Each number is 128 + 32 x the weight over the matrix's rms, rounded and kept within 0 to 255. Layers, rows and columns count from 0.

# layer 10 MLP down (transposed), 640x160, rms 0.12, rows 468-489, columns 0-159
[[168 113 121 154 148  97 163 136 152 169  98 138  91  99 176 109  98 104 135 123 157  91 116 161  67 169  61  94 126 248 129 111  80  95  80  96 155  47 121 125 182 175 186 182 129 100  85 135 149  87 126 139  99 127 140 169 129 127 145 148  99 129 124 147 152 154 104 124 161 105 123 204  53  91 118 178 103 150 133 166 132 117 186  99  70 143  94 118  85  92 153  39 128 139  74 149 114 158  74 191 105 150 147  90 104 107 158 162 176 129 105  94 125 144 111 173 120 128 162 104 127 127 191 143 141  80 140 100 132 124 151 169 101 146  66  77  93 108 185 142 119 155 129 112 126 181 142 133 157 148 151 129 167 114 121  84 177 146 128 155]
 [100 108 121 165 148 148 157 174 113  93  59 159 133 127 142 160 116 112 102 115 131  93 144 170 119 138 138 125 129 124 146 126 106 121 166 159 136  79 132 142 180 130 130 114 168 111 105 146  99 123 141 151 105 145 115 149 148 147 102 158  78 108  62 111 158 165 164 141 152 107 133 176  98 130 139 188 122  91 120  99 166 148 195  95 177 169 137 140 122  75 136 118 156 179 124 133 158 127 134 138 121 135 159  94  95 115 110 132  97 123 186 123 110 137 129 117 105 166 120 157 125 171 132 104 123 167 132 138 125 145 140  95  49  83 142  45  93  59 134  82 133  74 120  91 159 172 120 112 173 115 115  43  79  84  44 117 191 136 156  69]
 [139 116 106 114 200 174 137 175 116 100 146 132 148 141 123 111 123  83 130 123 155 174 130  96 111  97  99 137 110  84 131 155 134 150 111 151 145 131 154 156 132 108 129 127  84  80 181 184  91 103 126 137 149 111 185 120  79 116 164 139 106 143 148 133 119  84  69 153 173 137 175  76  95 165  90 142 119  83 136 211 142 102 156  90 159 132 127 122 129 131 167  83 153 173  92 111 144 115 148  92 102 109 124  67 175 130 104 120 147 174 123 111 143  95 134 113 169 150  96  53 191 149 101 140 128 118 138 129  68 100  98 164 107 156 108 173 151  78 102 130 140 131 105 130  83 146 145 161  60 107 120 169 128 165 176 132 125 142 166 117]
 [ 84 108 148 112 190 148 133 116 156 138 148 144 167 122 180 110 135  61 178 133 145 164 194 163 142 150 133 115 131  96 104 153 160 128 108 139  67 173 139 136  89 106 148 142 105 168 159  61  58  99 135 168 200 172 174 115 119  99  77 118 118 142 125 110 130  84 103 120  66 122  39 169 137 176 125 141 127 111 112 122 103 154 141 116 137  80 145 173 150  98  79 151 108 118 131  76 115 150 134 126 127 172  97 132 121 127 175 100 117 159 132  78 101 203 128 149 134  60 158 150 176 183 149 172 147 130 191  66 130 147 149  75 133 154 175 135 103 123 115 153  76 106  99  74 155  98 220  70 116 144  11  74 151 138 117 137 104  79 118  92]
 [ 86 163 161 172 130 165 200 165 107 102 197 121  83 171 124 131  68 168  56  84 188  65 157 151 121 157 148 118 114 162 110 161  83 121 184 156 108 188 132 100 241 162 145 143 124 114  97  92 185  71 133  24  84 131  92 135 135 112  89  93  67 167 162 112  44 128 126 114 145 137 169 127 177 121 167  75  98 113  93  98 125 162  76  76  89 139 164 155  92 154 115 145  95 162 109 196  60 147  93 118 161 113 187 131  91  92 172 109  87 138  99  92 110 100 128 105 113 182  77 155 111 153 163  95 120 163 178 154  77 124 121  97 116 141 132 138 174 104  57 194 142 118 113 172  72 121 176 155  81  96 250 147 116 138 113 112 114 120 221 125]
 [132 150  67 121 140  82  42 100  91 109 122  98 137 103  52 168 153 117 140 107 111 142  93 154 103 122 109 111  73 149 123 139  95 210 180 138 135  76 124 129 109 137 160  44 174 113 185 156 177 115 134 143 160 169 142 125 135  57 181 112 104 103 149 119 111  88 117 117  68  84 177 102 181  59 137 143 105  70 142 122 114 141 133 146 106 171 135 129 175 138 121 136  93 111  88  53  97 155 163 135  92 170 102 180  91 113 100 118 143  94 164 149 121 122 159 166 124 136 133 147 142 106  93 174 167 107  85 154 165 153 114 160 174 168 166 144 133 163 118 114 164  94 138 163 122 112 100  97 108 164 124 138 127 157 124 144 117 156 135 164]
 [106 152 121 134 140 117 108 160  89  99 162 119  89 202 111 167 153 116 168 103 142 137 116  90 110 135 158 167 112 133 155 101 142  64 195 124 160 116 118  98  60 116 110 132 159 134  91 141 102 120 156 163 101 135 152 138 111 129 172 110 145 142 136 100  38  95 205  74 145 115 154 146  97 128 112 150 118 144 221  82 139 105 109 107 150  63 128 149 143 135  97 172 103 128 173 136 138 138 153  85 121 166 118 127  89 197 131 142 125  95 116 126 142 138 114 123  89 187 122 123 142  92 113 152  80 159 135 216  57 133 156 137 112 156 151 113 135 186  42  94 145 140 131 132 116 139 161  94 178 169 100 109 121 102 104 132 163 111  99 143]
 [112 130 100  21 101 144 145 138 139 141  99 117 144 128 140 115 132 147 118 125 162  50  94 113 108 118 103  86 130 137 100 130 109 107 147 147 141 162 137 108 138 171 130 152 145 112 133 119 147 108 192 192  86 145 136  87 180 181  92 191  80 117 168 171 168 139 125 113  99 125  99 102 155  77 125 148 106  77 171  91  96 140 118 184 103 114 125 137 147 115 111 145 143  85 160 189 148 127 140 135 102 122 168 116 110 153 148 166 123 106  88 185  90 129 160 190 104 139 119 122 128 171 160  78 160 131 177  84 133 124 179 121 168 132 112  69 144 133 157 168 117 124 114 143 112 149  59  92 157 118  99 166 132 103 131 122 124 119 137  87]
 [147 158 118 134 104 154  88 161 112 143 106 156  92  46  69 101 166  92  95 161  97 169 175 159 138 127 137 101 160 103 171 169  54 153 156 135 110 111 100 167  75 118 163 137 144 152 168 140 152 120 123 120 130 159  96 133  94 103 130 125  96 145 124 129  73 157 147 133 168  93 173  86 125  80 117  85 172 100 184 156 140 129 121 136  82 146 154 101 101 143  74 109 101 101 133 112 160 152 141 210 166  97 172  91 109 140 174 165  88 112  96 154 156 149 130  94 143 116 167 124 140 106 110 141 146 110  91 144  78 152 107 150  81 110 110 124 151 132 138 157 148  90 129 136 168 177 139 127  81 119 148 164  58 109  92 198 140 116  85 128]
 [190  66 122 160  97 139 114  76 148  59 154 158 110  83 117  85 115 144 113 161 121 103 125 143 157 134 132 174 130 118 116 153 159 138 107 148  94 163 133 129 113 143 176 159 163 154 153 133 134 166  98  69 129 165 160 189 145  98  89 129 136 114 117  97  92  64 127 168 152 110 144  79  62 168  99 119 116 154 156 181 123 135  98 149 132 168 103 121 155 119 147  74  90 131 150 127  77 174 120 112 128  84 129 142  90 170 174  90  78 109  81  73 144 102  92  86 107 197 172  88 137 102  48  70 153 123 125 138 154 124  61 197 151 112 102 131 158 117  93 168 119 130 100 179 111  85 164 106 145 136 234 147 138 149 152 125 132 113 141 186]
 [126  88 150 165 103 102  36 138 118 156 160 103 139 144 101 153 118 106  79 144 112 169  29  83 170 141 111 139  88 133 198 148 111 124 144  44 146  95 132 167  98 140 153  72 132 142  93 119 144 125 108 143 149 123 145 102 147 117 161 207 127  86 105 128 131 116 136 140  90 141 195 124  86 128 150  77 133 106 175 146 150 158 119 107 180 150 197 111 136  76 111 155 175 108 142  74 104 157 161 119  96 151 129 107 140 102 180 104  77 139 173  87 173 123 158 168  72 148 127 121 187 122 214 181   9  98  98  84 109  99 126  71 119 134 169 138  95 193 120  93 148  98 138 203 160 152  92 207  69 166  91 130 128 150 110 107 122  89  96 135]
 [146  95  76 120 106 134 166  78 110 107  99 107 154 121 144 113 128 139 111 128 169 133 116 132 137 104 134 165 147 132 136 128 142 106 181 133  70 118 141 157 146 132 109 148 134 167 128 137 168 234 165 183 122 112 131 128 134 142 124 141 128 172 115 142 103 116 140  87 153  88 184  92 135 132 166 144 134  74 114 115 138 129 141 124 153 127  97 133 102 138 123 190 148 163 106  87 105 110 166 162 110 135 109 123 117 161 136 115 102 101 120  66 120 130 119 128  95 104 140 174 116 154 108 107 133 123 103  91 177 182  95 108 116 104 113 131 160 136 148 112 154  98 146 100  87 108 136 143 177 134 127 127  52 128 116 123 140 156 116  77]
 [160 157 179 144 153 161 228  88  96  16 127 156 130 133 149 128 156 108 133 153 119 154  83 125  60 199  95 101 101 130 150 120 103  85  99  77 140 149 153 112 115  94 122 173 164 123 128 130 148 101 117 205  98 143 142  97 130  86 119 143 146 124  93  67  86 154  71  99 126 126 123 153 150 121 125  98 105 217 123  95 155 149 201  60 113 217 129 139 130  97 186 137 148 134 138 177 157 183 106 130 155  54 198 108  91 117 145  70 120 119 158 139  83 160 200  90  84  92 106 120 119 126 121 124 158  95 123 140 177 167 130 128  81 153 132 216 143 139 108 125 115  84 104  74  64 123 133 133 142  99  87 135 196 196  94  87 146 195 118 126]
 [156  98 120 124 126 104 120 142 170 131 176 133 180  57 178 137 125 162 146 175 157 160 115  92 175 117 157 124 136 159 100 118  75 141 169  87 104  78  67 123  35 160  62 143 144 185 173 102 147 116 164  94  83 120 148 205 119 132 102 150 111 108 102 183 108 132  93 121 108  91 164 148 113  94 117 102 116 189 126 160 127 145 114 183  64 127  89 185 127 150 109  96 135 182 150 121  77 170 165 145 127 138  78 122 116 116 121  91 130 107 147  53 109 105 147 144 181 102 191 146 156  98 141 147 123 107 181 163  96  87 101  98 143  52 128 118  89  95 119 176  99 182  70 111 127 122 147  79 121 147 178 142 178 124 134 160 145 170  79  93]
 [156 100  76 175 152 102 190  97 151 153 117 139 117 148 149 110 200 117 103 110 111 164 205 107 160 111 156 154 163 143 116 128 170  72 182 118 134  83 123 110  83  81 161  67 119  85 118 152 143 121  84 183 117 171 128 124 130  97  72 105 186 130  94 215  84 121 158 159 106 153 170 149 133  78 102 155 151 170 100 100 121  81 100 143  78  95 103 157  85 104 217 161 181 104 121 103  64 149 129 132 191  85 105 137 155 128 125 115 108 149 139  66 138  98 137  58 154 121 141 144 145 142 108 119 127 140 100  49 106 124 158  67 184  88 154  93 115 159  87 168  89 128 142 180 143 120 129 113 199 159 130  60 109 135 104 166 145 142  98 147]
 [109 137  93 134 134  46 116 148 141 146 175 119 145 111 140  48 144 156 120 139 115 135  84 148 138 134 136 112 128 127  98 126 126 159 118 124 149 169 133 151 155 143 101 153 148 132 131 129 166 105 147 146  77 139  78  96 119 125  67 119 154 139 101  99 140 168 141 114 109 106 119 109 154 177 117 133 135 139 125 125 118 153 116 111 183 122 119 159 126 148 108 174 108  90 148 143 148 124  76 145 101 147 147  81 153  95 163  83 190 112 137 145 109 102 137 112 124 130 127 124 161 115 113 106 127  57 131 153  95  91 140 152 140 125 107 130 100  98 147 140 174 166 137 176 127 133 156  86 135 139  83 143  77  85 122 171 144 188 105 119]
 [111 107 115 155 123 149  95 155 141 151 173 137 100 125 116 119 100  97 163 139 158 192 146 146 104 153 167 146  90  94  92 130 165  56  49 166 117  89 172 114 152 116 125 102 118 144  98 104 125 117 106 170 142 176  94 164 149 125 149  98  89  93 102 164 121 137 154  94 155 123 125 164  85 157 162 116 151 125 161  74 131 127 106 122 127 117  79 132 122 137 107  89 180 100 139 116  82 167 130  98 168 125 170  89  91  64 105 140 140 117  97 132 138 168  95  80 147 139 139 155 140 129  65 195 158 123 167 109 122 136 147 182 140 128 124 128  95 126 112  53  84 181 159 174 143 115 216 160 106 150 128 175 191 148 142 194  74 108  41  48]
 [191  52 145 161 136  62 107 186  73  92 140 130 123 114 117 115 108 164 105  97 122 124 110 134 111 174 136 172 178 146 200 134 117 109 178 165  70 131 129 122 159  82 106  99 119 128 118 110 145 130 116  89  97 124 122 157 109 122 153  83 175 134 171 131 173 112 123 164 172  79 133 128 104  44  98 177 151 120 102 169 158 152  99 105 130  71 124  96 122  76 187 150 193  83 135 107 105 217 105 131  80 132 153 101 173 116  69  74 224  99  88 188 157 130 115 164 111 116 139 103 154 137 171 179  84 139 178 134  71  79 114  67  90 122 146 130 165 156 118  90 189 154 152  97  58 125 157  94 160 121 189 197 101 125 139 166 160  69 172 163]
 [122 143  92 122 109 144 137 136 127  83 125  63 105 161 134 136 142 127 123 142 129  90 170 122 149 143 121 120 153  83 139 102 134 174  27 177  83 122 160 143 105 103  98  98 134 193 143  54  92 130 114 126 131 156 150 144 170 150 187 127 114 105 147 132 141 160 102 137 174 158 100  88 144 147 142  91 139 170 110 170  81 100 121 123 115 103 170 154  94 110 110 126 102 140  71 124 116 105 121 121 142 109 131 174 147 110 157 151 150  91  89 120 136 135 153 108 120 106 105  93 104 157 172 118  87 153 141 112 154 136  95 134 170 123 112 130 184 156 149 149 114 100 106  65 116 163 111 136  98 188 202 102 149 216 155 140 109 129 172 169]
 [143 116 172 114 167 183  98 137  80 167 148 148  61 150  81  84  61 124 189  90  97 146 158 112 110 164 110 140 162 143 125 196 137  71  98  98 169 154 139  91 116 149 134 140 179 146  43 132 158 117 105 132 112 149  64 171  99 105 187 163 107 129 127  90 147 150 157 147 127 130 140 125 137 150 160 126 167 130 137  70 146 152 175 129 125 114 108 100 177 126 133 160 119  77 131 121  90 167 183 180  32 142 214 176 101 104 108  86 126 128 135 179 110 124 130 118 149 127 105 137 107 102  41 122 137 136  93 129 147 124  77 163  54 133 123 193  52 130 104 137 119 116 178 101  91 104 164 134 107 113 151 192 123  76 156 106 130 134 163 108]
 [ 49 159 175 135 133 115 159 231 118  86  95 123 119 142 119 142  92 147 128  95 128 153 169 131  78 122 162  73 180  82 121 135 145 136 118 136 142  95 116 139 127 129 139 137 169  91 111 116 161 107 122  87 153  93 147 105 137  97 173 120 104  99 102 147 139 140 111  66  96 193 124 174 109 105 147 172 119  86 154  82 165 131 117 120 145 158 126 113 145 123 103  92 147 137 128 122 157 133 116  62 128 142 104  96  70 118 157 140 132  99 139  84 137 131 123 132 158 108 136 125 130 157 193 167 155  99 113 185 152 154 132  82 161 115 153 140 123 121 182 143  96 129 140 103 143 146 154 109 124 113 157  81 136 110  93 132 134 156 152 138]
 [101  80 160 131 152 100 142 123 124 144  88 104 154 154 143  95 100 108 184 140 128 150 126  97 157  84 102 124 176 133 102 123 169  89  58 122 114 157 131 129 113 116 167 139 144 165 127 119 137 174 207 169 142 147 118 165  76  97 168 159 157 175 107 140 118  71 125 144 125 140 116 136 111 139 178 134 136 132 161 119 104  58 198  39 109 122 159 102 116 164  86 121 116 104 128 118 142  80  89 137 152 154 125  56 163 117 113 109 156 173 135 152  89 140 118 194 162 117 144 123 141 152 127 154 142 146 120 135 117 152 204 161 117  83 110 103 114  61  87 172 131 171 126 101 136  78 172 143  87 107  50 121  94 136 103 139 118 149  74 169]]
# layer 10 MLP up, 640x160, rms 0.125, rows 469-489, columns 0-159
[[146 143 132 105  97 164 131  90 129 131 223 108 174 131 131 130 132 134 113 185 177 127 173  96 106 126 167 165 100 128  50  83 160 152 168 111 114 139  98 112  83  82 155 153 115 149 160 104  57 173 147 114 179 116 129 121 174 156  96  95  87  90 141 107 134 132 125 141 121 145 134 171 148 147 102 108 121 158  89 145 130 109 112 113 140 115 104 150 156 153 148 115  86 120  94 159 189 160 108 143 116 133 117 105 128  97 110  70  87 181 125  96 117 126  85 191  96 178 135  81  85 189 132  85 109 115 139  97  59 119 118 120 118 191 144 121 123 171 124 132 114 183 122 193  84 118 170 132  52  82 160 156 169 115  80 163 169  66 114  87]
 [137 116 126 110  75 116 111 121 142  69 126 163  44 148 219 116 120 172 117 105 141 114  90 179  85  98 141 134 168  87 116 110 141  98 155 115 107 127 129  52 129 177 111 128 138 117 141 154 174 121 151 134 120 110 141 151 159 150 162 136 136  79 141 142 175 114 161  73 109 130 124  85 131 177 140 131 102 123 177 106  80 224 103  73  73 172 149 145  68 149 112 212 107  62 140 114 110 138 113 134 153 113 129 109  87 174 148 115  65 139 156 147 110 118 144 154  75  88 123 129 119 121 178 168 169 131  95 177 199 141 128 103 156 175 138 110  94 119  98 146 107 133 174 142 143 118 133 101  92 126 132 101  91  96 183 127 143 112 130 103]
 [120  64 163 114 177 157 103 107  90 104 116 153 149 121 174 118 124 113 148 164 148  86  71 165 108  95 142  71 156 102  64 166 195 128 139 185 140 136 118 147 180 180 101 170 110 123 126 111  95 133 118 124  91 113  67 164 148 136 145 156 152  89 120 153 170 159 141  97 133 134 172 143 127 165 136 131 189 118  82  99  93 125 145  69 174 168 142 107 108 189 175 151 129  32  97 139 144 138 206 148 133 179 138 105  83 128 119 186 112 125 123 140  82 147 112  97 119  99 130 175  89 137 143 103 192 106 133 153  51  99  77 125 149 155 175 125 129 166  88 101 138 105 164 128  76 146 146 143 125 124 124 136 140  13 132 117 126  98 151 117]
 [101 133 136 196 184 167 214 153 206  97 105 213 151 170 177 176 135 184 100 129 108  73 147 150 115  78 113 125 118  70 113 116 117 169 132 114  87 148  56  98 122 154 131 157  96 139 119 118 167 103 108 111  85 115 148 200 127 125  98 128  74  97  68 161  97 191 140 149 112  81 168 179 191 151 101 169 121 106  92 128  87 119 110 137  91 100 138 137 145 175 114 112 108 116 150 121 187 162 131  44 124 214  82 141 101 134 149 145 106 210 134 114 128  86  85 128 135 135 154  81  94 128 116 129 147  98 195 127  89 110  95  73 130 116 127 133 130  73 132 200 127 129 120 183 135 132 100  74 140 104 152 156 130  92 138 110 121  98 203 122]
 [181  89 129 125 116 176 154 171 136 133 134 192 142  80 139 181 104 169 199 166 118  95 141 120 122 129 129 134 147 117 120  97 134 125 134 138 125  81 111 114 154 124 174  83 157  58 102 103 180 101 119  67 106 120 183 150 171 178  86  87 120 151 186  76 139 178 102 142 164 155 138 125 148 136  75 131 154 108  90 120 126 117 122 187 176 140 157 121  94 151 140 104 106 142  95 109 130  49  88  73 166 111 131 148 161 115 127 148 105 128 141 181 132 113  93 146 200 151 150 157 143 148 163 170 128 117 161 186 113 116  83  92 110 105 128  62 142 104 139 148 154 117  89 118  84 157 102  87 126 104 129 116 161  58 197 103 148 175 119 156]
 [165 106 171 105 141 116 156 109 255 217 124 140 115 124 129  90 116 129 102 165 110  91 177 160 169 154 127 120  78 164 118  95  99 135 156 145  66 117 132  94 133 105 111 142 145 132 163  61 106 100 151 117 124 120 131 116 192 153  83 118  97 146 120  94 115 135 142 120 144 128  80 152 147 111 133 130  82  73 134 111 135 141  71  86  92 121 136 200 124 170  64 160 103 142 155 110 138 132 151 126 155 124 119 106  88 141 174  57 147 187 156 140  91 111  80 101 138 150 189 132 137  90 143 162  95 128 144  92 104 120 142 167  92 146 166 116 107 112  84 132 117 183  99 104 112  92 104  98 181 113 162 161 122 142 118 156  92  84  57  70]
 [ 91 101 141 184 149 137  92 142 134 122 150 141 168 129 102 170  96 211 123  98  99 136  89  96 136 102 111 122 143  91  57 131 162 131 191 131 126 147 174 145 111 136 140 150 112 125  88  94  27 133  76 110 135  83 139 127 136 107 153  85 152 113 182 188  92 144  89 118 126 165  97 200 112 174 109 110 153 138  77 120 106  71  59 163 143 167 107 144 122 157 145 114 108 131 163 120 114 171 181 173 159 136 129 127 105 178 134 133  83 134  94 112 199 129 108 146 117 129 179 108 124  79 154 150 182 121 135 121 146  80 150  92 148  76 150 135 120 138  95  68 118 115 117 120 135  83 104  98  68 128 159 159 174 112 142 198 117  92 126 179]
 [ 86 118  98 113  58 184 159 126 133 176 124  61  86 114 215 137  84 110 181 137 130 138 141 101 131 149 146 121 154 125 125 152 123 131 123 132  66 105 120  97 148 177 124 112 111 122 125  99  88 110 182 127  81 198 121 114 205 184 100 120  83 137 125 121 177 177 131 175  76  86  61 172 163 148 101 125  98  88 146 163  66 210 140 110  75 111 123 135 169 150 126 138 130 154 108 188 140  88 143  76 110 148 132  99 145 120 128 167 116 123 150 159  93 157 141 113 197 118 118 163 140 139 154 158  78 115 135 152 154 147 117 119  87 158  91  78 145 144  76 145 129 141 145 118  89 159 141  80  59 146 139 137 127 110  87 117 163 117 117 143]
 [132 124 117 159 123 101  99  84  77  60 167 123 130 142 118 174 107 143 192 130 102 138 185 185  83 124 165 115  90  99 128 165 168  62 178 108 106  99 136 126 138 108 112 113 124 114 127 148 121 150 140 112 116 144 119 156 114  93 121 134 147 169 138 119  95 110 121 134 165 169 127 126 115 119 148  85  93  80 146  87 157  75 115 107 164 112 181 142 177 153  93 145 130 158 156 171 123 149 138  91 129 135 197  59 139 135 140 148 118 100 145 192 119 149 123 103  91 127 114 115 155  92 132  79  69 119 133 118 159 129 188 116 150 151 148 134 148  55 132 142  53 125 117 124  95 116 195 125 119 140 167 106 182  84 136 133 116 145 135 141]
 [139 128  89 124  50 146  96 150 164 123 157 141 140 131 143 181 115 116  97 153 164 120 115 145 146 130 139 136 146 131  70 135  85 103 160 181 150 159  82 163 108 172  77  89 158 109 153 183  99 144  53 102 132 121 134 158 159 160 136  75 172 106 156  79  54  88 112  88 148 134 144 124 104 125  76 139 176 167 151  85 111 151 159 129  80  88 119 131 171 132 133 142 120 126 113 106 104  98 146 138 154 146 144 127 126 143 123 134 117 134 133 208 140 103 116  92 178 130 127 130 111 124 147 197 100 173 138 120 102 106  76  64 142  87 113  81  48 157 134 100 186 152  65 127 162 121  81  62  98  90 183  85 180  81 139 143  78 147 202 151]
 [181 113 134  82 190 151 119 161  74 122 102 122 112 117 107  92 125 120 152 140 150 119  95 143 109 123 111 105 169 174 103 151 123 104 156 126 154 139 121 150 156 154 136 146 160 127 117 141  82  92 113 125  70 164 114 159 120 120 163 103  95 114 149  79  76 143 138 140 118 185  85 134 158 126 164 148 100 160 154 103 106 146 119 161 137  89 101 190 113 149  95 130 117 110 112 122  79 133 138  96 145 127 124 139 140 160  81 124 133  76 141 162 132 125 100  78 134 114 171 129  56 137 184 112 147 134 134 147 123 131 144  92 143 101 126  74 117 111  70 114 194 196 133 143 162 131 120  99  96 126 143 165 108  75 129 154 168  81 140  57]
 [108 176  92 152 121 173  88  99  79 148  78 173  99 145 117 216  81 128 188  75  88 130 129 134 136 139 156 141 126 115 145 197 131  44 195 160  92 138 129 114 126 152 148 155  69 146 158  77 112 130  64 128 142 157 156 162  99 173 105 108 136 169 159 167 144 138 146 118 103  88 174 132 217 129 108 113 107 134  91 136 114 180  93 163 124 108 135 102 129 166 120 168 157 124 130 137  98  40 123 138 140  93 135 137 100  88 103 145  45  81  90 192  99 157 105 103 136  98 139 150 139 149 141 105 146 147 135 164 184  90 127 145 110 151 171 107 151 117  65 209 135 126 114  86  66 161  97 122 150  94 130  99 129  90  62 229  89  65 106 134]
 [107 112 110  80 139 152 195  92 188 161 103 124  62 203 159 108 116 172 187 128 111 159 197  84 107 105 176 168  86 130  65 111 155 110 149 125 121 108 182  63 155 117 167 137 118 124 129 146 124 133  97 119 124  84 135  79 125  82 124 123 106  73 118  87 181  87 192 198 146 116 129 167 166 201 168  84  79 104  83 130  86 171  69 100  65 109 130 179 115 132  73 194 169 126 146  78 123  90  94 121 119  88 111 115 144 152 115 133 112 185 120 133  70 122 104 131 130  61  74 201 151 127 133 142 124 111 123 168 164 150 157 110 157 139 171  88 119 162 127 155  90 143 151 168 115  76 165 146 110 122 149 161 115 125 142 121 104 108 136 130]
 [158 161 113 142  85 206 124 142 125 125 180 117 127 143 156 178 113 106 184 106 178  63  82 155 105 152 111 123 144  99 123 115 127 135 116 157 120 182  48 135 160 126 127 157 116 100 130 113 105 129  90 104  71  91 116  99 119 148 149 105 110 129 211 127 119 193  87 143 117 120 124 158 177 174  72 136 156 136 153 132  93  93 139 158 108  52 145 157 152 194 184 120 105 170 159 149 162 115 125  91 107 152 127 115 161 120 141  80 118  73  74 141 172  90 127 141 150 147  92 108  70 137 129 119 106 168 205 140 126  90  86 152 130 128  59 115 159  93 118  65 119 133 120 127 104 164  78 139  84  96 211 132  71 144 132 128 134 172  86 132]
 [ 37 130  72 133 170 141  96  76 125 155 175 149 140 160 195 148 123 142 113  91 132  78 119 127 128 127  99 116 139  64 105 118 179 127 137 159 132 105 139 104 114 140 104 119  97 134 129 162 147 160 145 121 192 129 114 189 128 104 144  88 196 144 103 168 150 142 151  65 125 130 121 133 116 155  91 132 173 124 149  81 108 139 144 135 157 136  94 139 103 142 205 141  90 137 112 113 118  90 154  77  97 109 112 183  82 134 121 181 110 126 150 106 163 118 138 125 125 109 109 144 149 101 192 140 101 125 122 137 147 138 143  75  83 145 105  80 114 135 146  97 180 132  94 102 134 128 123 142 110 107 156 157  97 125 120 158  76  91 104 105]
 [119 128 137 138 100 116 145 136 150 121 114 158 142 130 149 169 114 160 163 139 130  78 112 198 126  50  66 121 101 142 101 103  83 168 146 110 132 157  89 137 173  96 118 136 131 120 151 127 137  77 125  46  83  82 135 105 131 150 125  95 114 121 169 112  84 176 142 175 176 133 149  77 162 137  99 130 174  82  95 171 143 146 131 111 135 111 118 202 116 167 174 137  66 134 125 140 160 117 129 106 106 127 114 119 156 176  64 130 122  95 148 137  90  54 153 156 119 136  74 150 101  98 168  84 122  85 118 157  99 118 103 103 143 137 147 131 127 146 127 151 170 132  71 131 134 118  68  83 109 104 206 134 171 108 160 139 144 112 152 202]
 [147  99 138 153 193 132  88 118  81 185 101 159 108  97 174  49  87 181 132  95 178 108 140 142 110 145  94 166 123 110 126 182 122 150 152 163  96 111 111  55 186 150 199 108  90  83 129 131 172  72 135  73  95 104 181 190 137 171  77  98 158  59 131 135 202 177 172 167 137 151 205 199 106  86 113  78 158 113  67 154 167 131 129 132 183 139 170 186 181 138 126 174 180 124 169  77 139 140 126 125 119 156 159 139 120 108 112 119 143 122 129 237 144  95 105 108 114 104 148 136  86 108 165 106 100 160 124 173 145 108  91  79 146 167 151  84 133 130  71 109  87 116 112 154  90 134 190  69  98 137 132 125 154 105  85 168 150  60  54  88]
 [181 133 169 147 138 100 143  98 126 151 136 162 142 101 129  99  73 106  71 115 104 185 161 136 106 137 106 133 167 127 135 151  95  68 138 178 195 121  99 112 157 129 179 134 133  71 152 120 118 102 134 118 149 112 122 118  98 137 135 112 133 166  99 155 119 116 103 137 120  94 162 143 161 176 136 137 127 132 118 106 132 135 134 132 144 120 153 130  99 125  96 143 150 159 122  98  50 165 146 136 116 183  92  72  99 160  85 137 104 116 113 139 124 162 116 105  81  68 161 146 136 108 110 142 162 104  99 127  75  94 198 155  92 104 154 118 126 111 137 143 157 133 151 175 119 125 161 119 166 104 164 119  94 155  71 155 133 115  88  80]
 [ 95 105 127 131 113 141 108  88 118 105 161 150 112 121 179 162 111 209 120 145 147 128 132 132  98 155 128  50  99 109 100  86  81 121 139 152 129 118  99 134 176  87 138 122  56 103 182 132 155 102 161  81 173  90 189  85 165 173  35  81  76 137 153 150 104 143  79 154 180 147 113  89 134  79 122  82 135  49 123 143 125 156 127 172 204 154 175 191 155  93 128  99 135 153 119 166 138  65 120  71 153 186 102 130 167 160 102 147 109 143 168 177 129  99 125 167 126 192 101 164 138 131 158  86 132 112 134 112 136 102  96  45 104 177 164 117 156 114 163 155 141 100  97 130 125 134 103  48  72 111 150 167 140 101 145 162 174 139 168 127]
 [142 102 160 118 174  88 174  69 138 158 153 169 155 135 104  94 115 138 161 143 104 136 158 113 108  95 103  69 112  66 103 126 166 156 158 172  64  81 129  77 133 142 128  99  49 112 170  96 131 131 114 128 185 160  74 128 136 147 101 112 129 114 135 211 149 136 150 143 133 154  99 179 172 177  90 104 121 127 167 128  85 124 151  73 109 118 107  99 108 154 146 106 120 132 154 153  95 136  94 114 151  95 124  96  78 165  81  86  95 124 126 133  67 127  24 128 141 106 160 157 164 150 146 116 105 160 181  84 121 103 145 128 173 128 149 122 124 137 117 101 138 113 148 135  98  81 130 174 140 131 157 119 156 129 121 126  73 118  76 145]
 [123 185 119 152 141 165 142 143  99 141 173 198  80 135 138 168 151 172 120 146 106  68 142 197  93 109  80 166 162 112 125 146 150 105  96 128 125 188 110 131 148 137 113 111 105 121 141 115 109  55 114  72 124  74 143 100 181 105  40 103 194 115 117 119  81 141 109 156 121 152 150 124 133 107 114 150 130 106 185 115 161 138 107 149 181 115 114 157 136 152 134 192 112  90 130 115 141 120 146 113 175 138 108 144 105  94 108 143 108 157 133 155 110  88 135 143 196 145 150 181  84 127 123 151  99 127 151 149  77 105  90 100 125 135 154 133 111 137 110 125 122  93 119 205 101 170 169 110  92  93 150 113 151  95 104 137 218 107 138  41]]